Each number is 500 + 50 x the weight over the matrix's rms, rounded and kept within 0 to 999. Layers, rows and columns count from 0. Numbers have three digits each.

# layer 7 MLP down, 96x384, rms 0.148, rows 26-76, columns 256-383
620514505374521548452551436555515446462521492554473456501560490514501511484510548548503514469467385472556495563549458452504513504466473479527514445506562480510574437420455503469437512526610473489516469437467531518445471504529448366496637476459530467434565587533483586515537513532591461464554545563524502447435466593431531436502499439498525468480462545531414572447580551467480513521536
501557444634504540506491510493455422478529463519472421545444509477506537450462502458492539534547534503447438489424430527444493532457498574535593505502572552405537556516459460454494477452470520526549438452519509544516491465453471493593465473423525547489517413517582479528503519504546486480587480518522457488564502466410412447567573537515464481550537531486519539427516471540460466524436
415484425467396515510432409506567436466423525431623396418514447496492573534452617523412566504426556436519667502533554409491598325399483521439531412527554521462603586606561420478364482486527528537467486484629412502605538482410525557555397474453442504511546461565498403562456359416605513429487503590534428501564468510473500481402444477490526564467420504581405403380523606492434527492399
565495460497517524528495483532451455528502511481552507521526596491574533487601505530498548437452449493490607527406534528576481483503455491512560509465473429515438472517467592459351555498370480543503617413475549582570592492535478534521464563533443409407482499520494422502486438491526458557472476492461516419499638442513581524575455566520469506522458449576540396553455590505458518495372
437507506583584568506424483446497540557530531436505512576501517529500486544601483421489457440392474528525528561521544480480443477478475474534477453432496577365470529563605583508495472496584499537493481580492560513582468419507480467477519438482475564466533510468500621557476450475546499453516494529498477522452574503434575489541435507500508597460542558422505439497500511392513537487508
560511573547520471452465461543583490552515567537541541498572526418532459445571431612522433484440496480512567499527546557575524408456523574438652490577465434494477509529508491449518585507580562556463532539536470539507513505463610549398496416493437504647557573452441484526528461608484590630574554449629387454564549560519479513547550525475511530463484393593554375524546453607365532547505
588471462502470398589516542569470592568625585522572461419465515549553540556587517479596512551506515532454537445467391585459555607539511522592522535594516543537460506533493406552493596489467460496482480552404438532427505521569470557403648636532489471578457536468572471454563495514542440558514483609484495483385473468519485628532533528535565354535451556573404432532539615426402602559539
479477527572556558491424428454427433507513570545522505500538554483514413530540515610541445591543509511489503529578497529463561432434453553501539539428523502481473477433450539595583509523605468447475459507534474526463459436606425596474480429512558493542520500478486375515485513458609476456568395597522476496541479472444430583461517451430525465522469507519469434559529469579460552514608
463603431505564567561510474457504511444525520509510463594438468496460452595566476528479474460417454512500526485505526447437550549463475546514473505497450508530498540488458514540534419582632469586454410550441558468456504514526526570472467431462532380458516524465566507508482492561543436543448453517476514549463568525364428579596532497451526396469497483423530565484459495577495550523497
497527440430467528517513490520480542468534519586521439522512515555525515608474538455522580473499464521492504526445501464552447519547508499467499485430526494502614498501515498411458509537458509556469507562518583502499467465447541522578511518441491530464552613472516521481471562514523460533454500548486478519526491493557499544515571543540537544485490532541476507507480483455503504514464
514589421414604508471466466457462473509450482540566548449484567585533423432429537491473501530525460465505456429372442551444450503509517496514510546505501541452592512592508445546478584519508427526513614493540507488442497550475402559428392441587545429562429563498471448529505476507400549545464438569568525506490551469417527414482458535421554529520587490495479553435454547398511390542541
590429515434531524504460429526457540538482518487450450516582473430508466459533461478502533448474498545570442493460496496463420521475563399486659513491519548525404473469512420504545465500502549373479556549565481523571446465497517551463467492423574474575457456538521454423513457539544575506425412475490484504536424545547517537504504497541514480499456499437508520568453536480423480553463
507483611468483518575434421505559515544510391559437446476548452522527541572461515473425454507492557491538452468525545493511473570505482503446454436565542554494531455594529346562475577479460522557559574495481505420470418412619395515487457489406554532510481531525474528535497522401482478491449514458470513438493490427464522544521450498469583394579538437567486486499516494468583504451467
510425491483516510547499489467491448583455525495489559492496507460487531496483569509582446478541479545487517454507416533546467527461504441575474460523514433435456506573538468481461384484402455523421482495540491451524427500470566480436490555565453434579468473433425447541493541504480482473432467528458476408419498547566469443465461502494498450500474441511433475434514480484476438439552
495486498564461575522483552552463448408547464519524479522468534576502526545420523548436497479525462490463408433539493521558489351485537496569507578451616536498483485543558552553515506513494440463536576529416456517445499450405462430560515554542466347603455428465409440539528453489440531471470571544487457502470618483493494420344410510404488498399484482393320521478502435403545506466492
488433536544457493386565640523490504585556474502451476433504455541462492533482516536489466409469466579381503463603470633466517453636455484533502539512449489485491476492497394471440505533562454489413424568551437542538520513531487455497476444447477474508488478516504527545443462531508529488449571509589482520564474522478434550459531487488458502459496418541525500469550471621483442485511
494420583394523489483404435477510437498459454487538604562494497494506453545389559433523540494554503473531521480539461561467553476517519511561513467508454486555504471453573591575494550461583567506501520467459422479509436535623448484443482491479515546496428525473446587566398515464560485598448537475514559556416541497527445529507633474424486474484567509423404583466544471491375475498539
447532591561515532593479554551599445505477448418526549405566476597465580507523560601493567460444508458517486465472421436563468559514551476470523526501510510456436561529486487432449444549524474483497438548500484545480462467423528487560475479478535515522470585479544553451467500429458552533494555488527466523456448511538559401518462475481506612474497519475520562546438400443477593371545
514472512558486611490442568392464531462471448486391631457471419582466464518452505601438472383478463445544527483443476506482531500455542611609483472505527542462609445500479539543468440547544482418509643463503616481444450516513462477520462493543498539461443525420459576547531572393525501515586460463450506501447567561502486457589527521465505496429498484477513515467454440525523432530517
508493443574469425502487434487440442459548515543505501587522517485477559510571513506491510482528520523469528502420537473472529532537393482512547421474477517578498470484513509568496540414476463509402525403455491465532480479494430524539430538487502508504537495475474584495450458534526468605498491467400607408500601521406463501546448510565487517461471556481477528510502482613555525554570
552467508478492509571562638510584433574411469438543574424493415476532518545514515488489511411544499570465606440567474457512530528531556512467427461447485485458555467448469399577512602608475512565488526515477478463519569463546497559542557533464531481514458572588538526497540477555555495435516503483508538496524519499522480556518480424504450376560486568526534479551565556531575471484609
519547431481468556493620507470472484527442478547453491499451423475534442461644517451475468523488551563490474373396494552538519548566397483417517457421499508507438503496385460469444425469503499517551488438548504498510469519453467455492617478484526460413565578553512544436580547524487487571471434508469434522457495452493515572437532462586468459442475532506501540496439516522493440490529
511506575423533415503569567466504483472501426481496458522584530510498537510462469523538533565487439448504482517543533551478541399512518515513506419543552532569519454442533516512572544454501446496497474492440499496519432489530477443492526479582491482449480570483477526507471438511455442498409516578601624582527448496407431455515468433534515550424534396541428487595475518635463470534518
475520502558407546552506438553498406478518559489566422539474577428488537433488445474516485517517510633525501474536510472516531517625492555505448441435543581477491509536519473461516472554464443473515442499538448516507528468480603457466491469480525512562455539509524524523503526538454449562494507448503541573576528459487469505532558535407505570451453512490537496499588495528418501575418
511644479551467517441515489457430522495463580510381520598585511525581524526445376500540478522571528460540427550526519489473458480491553495428459508499452501500515513611487486521540493539504492489484497530552530511531513488462576567506474579468431416563496438490458522511501579521458509542611528484507494461550386455523452525479530587513542512522534505459477464546456408467510505536502
446536538391498516474514411499476501509498585553541456617506483484570528374543474470438565556491660463567537519502501480424474579504433418525432515497523517492418482529602469548564501506342506526544528499506559491530479497605592552482431474566499513445557499529599439449532520430488532460497431431400498518559474458567534529569456582537468565484472445543572439545482605498479508474449
516563383513528471445418468441573483492432540473522499568511448464573470501489516562487539560499543411517537491456452472547571608445554410419471488552421554552371533497493411576487538513504465472486537475454584503534489488610440499509516467551567674457495627597478508458500470463514477468471470598473478462476541442507588569541540576568521515617521483472585506535510505504473468493476
614541448476602457495448524429556500506517584511460551581533519527465465536461433518497533477561544454442537555425470546473563571526501451405451426479463483464490535509472520482488529383469559464498534494569564500489502539423527534496477497479496543430571526430415507527540553529505559523553470514452498497520446420554492525437494434513550570581432511477530446449461463493499547422432
565427645506463533520464505559450506465524480467467474486450447554464445594446527531521515578455545526530485543549475546437518478514532437498479533528535502523530545465506544499599367671508466429421530560460566562537516495501501445581503463523374582544440556541527493495424549430518507495503560511472495413484491498484504535518497492421560573455517543550487517527504520537533396539543
547432423537478485465531435518509536532489483493469498532503537497513478495483462603542428481500484547471621512500515427500531528515477498478414441515415497541436545495493486454466565586492507515603556480536565473423483540555475541425406545428469520517536567530510482519496553514460433532545493407527370482436562537514591618453559569550557468493482524498514505480427489512500443549458
491552479512471378596499482491431591507533481527423418513524475463500548426495480503517522463517498576477526476369521465528494543507521492541530544481533477515501465553579517476498607583452526515503590511549497504446560483445532427571503533518418477491552516445484508418458504485450490445510464538560406484482439547508527509485463441541484504504515494560509480488496444507496530601469
432534471434531495485560553452471408572474505410395421519437568453391463462543520390576581449523539459434572462460531452529543607471468500423508435477535565528459556545425451570448431560467496533538520532410591492472507462558496544459484498563457481486583495557475499497639522536498445507484423514474504534484512463498616465537556530433540435483493530510542458501545537521541452601484
489379541473479503507556475519491563552421483524476517435469471486545451499501478420483530561586471455550498515524416457499503467534458540560485509533435513437596554439493489491506502476486532499481428491549509501462500585482551528490504494462582468425464558494459437512506384419458540527507491569472561498467519509526508534522510495503540542505530579423566572533550566433541483479511
454454562427519513500391501431501508489571490569424593494507405481513455555549407444492496486524512456518393433463423579522535649486462497450491547543500585555476464444523522528635474549528533415485485561425460556549523526550436473432557501456539466573474492531493563543494540466550490613439582482543424598484520525541586590579517469480540456465542460489433557546456357421445405449537
504491514539462517554556513442404545503514515461471556461518565522503553433479584543555479542580592530446482537490421472462463502544508424595489487489549470572491496469444545457581326639543497509474504477465612425363546463431468494427486511501505524428501545509540415537534544500379431537482452464527550528547650405529436432500497591480488584488502603534464556544432499508523506427487
456469575542493506449554448377531444529473582543397476441463510536466531509545389451443532491551508472536530452449486538529488523480532502522475568622538509433377500518503504438441520544430515496523475419539499504484508593458572517488511538555454451501439456474550475460486386412530517422505378366415513565489465498575512451550536544520448558471564534415592434516457456447453521533568
479476508455463525491535594422584467537499541503541484462461506482459497498464569484445471570506435569533482417391524498532442535483541502445551541490471450522518499445435431346585458520579419434466516447433509484469435554486501459566524402543424569506560452511470516507539513500539448530481482428516419547479481441467481430491462510560497521498510560528502464546530523462442524506468
364478600528505575485499572552426310549519574458514560555555517416451439503496399445412458516527486425522442623461546478481512437539467535420524553612501482454368465482498531502517514438606510525476460449555507455573592432533540499517483395593455512527515491550465518473514465551489566460466585462569630511443419458436434543418386482476502459529495501512506471537510495606441534557606
514585425535502470475497449496436392433512484499503458481506530547466385581465576486429503569517538440547560542519512519496537444509567552590444464474491477524566538443487556541465518505604402442504602482408528508565525519473553464562515509493433522408507536447533552579517549467554465486537438506480566464479565478496439554500579556483472500552518522518497484465533397483476430510418
444604502401519399477430409475416474563590478554631526572481548505470574467541493452455527461540561504443508507566477509433512446469456466474472536562587509471408438429494513532516514609599513559564489565460463442495492582544490462495520471441499486504426475478536537502506567536474389485503558524480503500466540555496509496497438512513430554474520465497526543495445532542523525402511
567513425446489549436506515396582518523520449489509489464460518485554450441421551588514449530477510383497599385402548456597487488385524423546526468485484474547457497609469518474362539456461582551538527508502512530532574497468583467531543502493427461435575394452548516485507513491466485527515431484499508516501614530510558484478479520538488537483558603571474486466548531491468493515428
504418521525510447465427439470424497430632544520484497534465465465518434516443484494465495515419472467465438568444492451538537490462394516444481498478474506455481527505586464443602458481569508511438523588457368491445538502455489517518460429433533489544495444569548525508481514464574463421512541556463430550459477520477467495570594491538525490561484537516559485559506560540591482477546
454531424489474464466527479431486390493450428525448457436500539537590499531488442426551466503487534588544482558611529538427516490538500481553504523483512513542455565455490544554478541502438534527575481489488458524515536432572500565503521524621496472541449470471530508483478463536560523447511452614592551570409492509432447490484466524485491504567516490617514596646590543616537566492408
554564417499558534462619477605439460471441477480518512540472447406523395466577524537464492571541536516467457552657587569498552531460507486385474534503531525502524540430464452367511457492383531491432462537448499493460570540536520513543486397488446573511530496405422507438508546494528448542543514547476521539528380464456572468488578569482460465531483547519454442522532474443460597523430
412498497513470482466513601518447533373470452403549519537391516428491497521528497486536511487555461432462498498489516489519620487556553472382466379541426496504461527545527523476497402440467525508484474433459519453475522424482554573520556424546383536461449578514496517394426525492526497492463468451506433517588514481577496485514476414552444431524480508473561400458517486408569561460550
501483465536498427494548612444615469497497410492460480526504545458487537531561555478510465529550426449446477534390567461498435531446509474600462464398510563495471422641516483458534489510497552485473527535451573538508492477564418535535469522438589552395507456505485572449528426397626456496434479428480527532528483487446554527507455460492526472495510542423492508498489441478548488537463
495513575476444561560521515444483490479447498480519546472466528492533491521494538495498542407410420430506574563457470508514545545451531452580509495468507529542514551468470542476545518499479476508480564428511453512435557490447497493518416465556598520494551492494428559502455503530524528578437458460509496507428547580473553457530485533396494505560481493526513564447545445441479533478462
542494512485496476584530508506465507462477459387477450488521470566463444513545510549523589552440479491556506529479542462505548465531464456462519465428459511578559533502490483563372491450544468398511469550527521434520473421489554564477502555471532562500475512497456482602522577505534575507586493440557571548485516472547466443536488475582461523482437536540505459481586533504503552507454
593432663516525585520500513475470459517448483451580513502531406488500540490420507607542532430430484560603582511575575514457519362488482516438514420475500530520494580382508520571493596515525519532507518521527395487557477478387467488515512460471526534589470432521500408474478460449429512533562523527593545581568494450470458477497449447570493481555488481502432535449485559530496461514473
493560485519497473453520604513512509559425483510550474429479470511444508549472478479471482404491524565446418521597492532443468456569471508523534486487510443530416548466479484544564412453583413481474511599539456481594515518485540506512483525438538522531415429516474446471474518457361410447575499556475532508492535526504517428444474453531456618476535404484491437526475464541473438482514
507546506490604545448515458564463618393515473492530445499452447484450524551491547504445434468506474480454444434504479460506519555568474443423500577492508555532547442537497525566513532477486483485523477540465528577581558525523403341476512528460430469487514448518578471475490415469642548555616524492520458534562509580570500540449509467500414497456525377549488443536443477469523541447466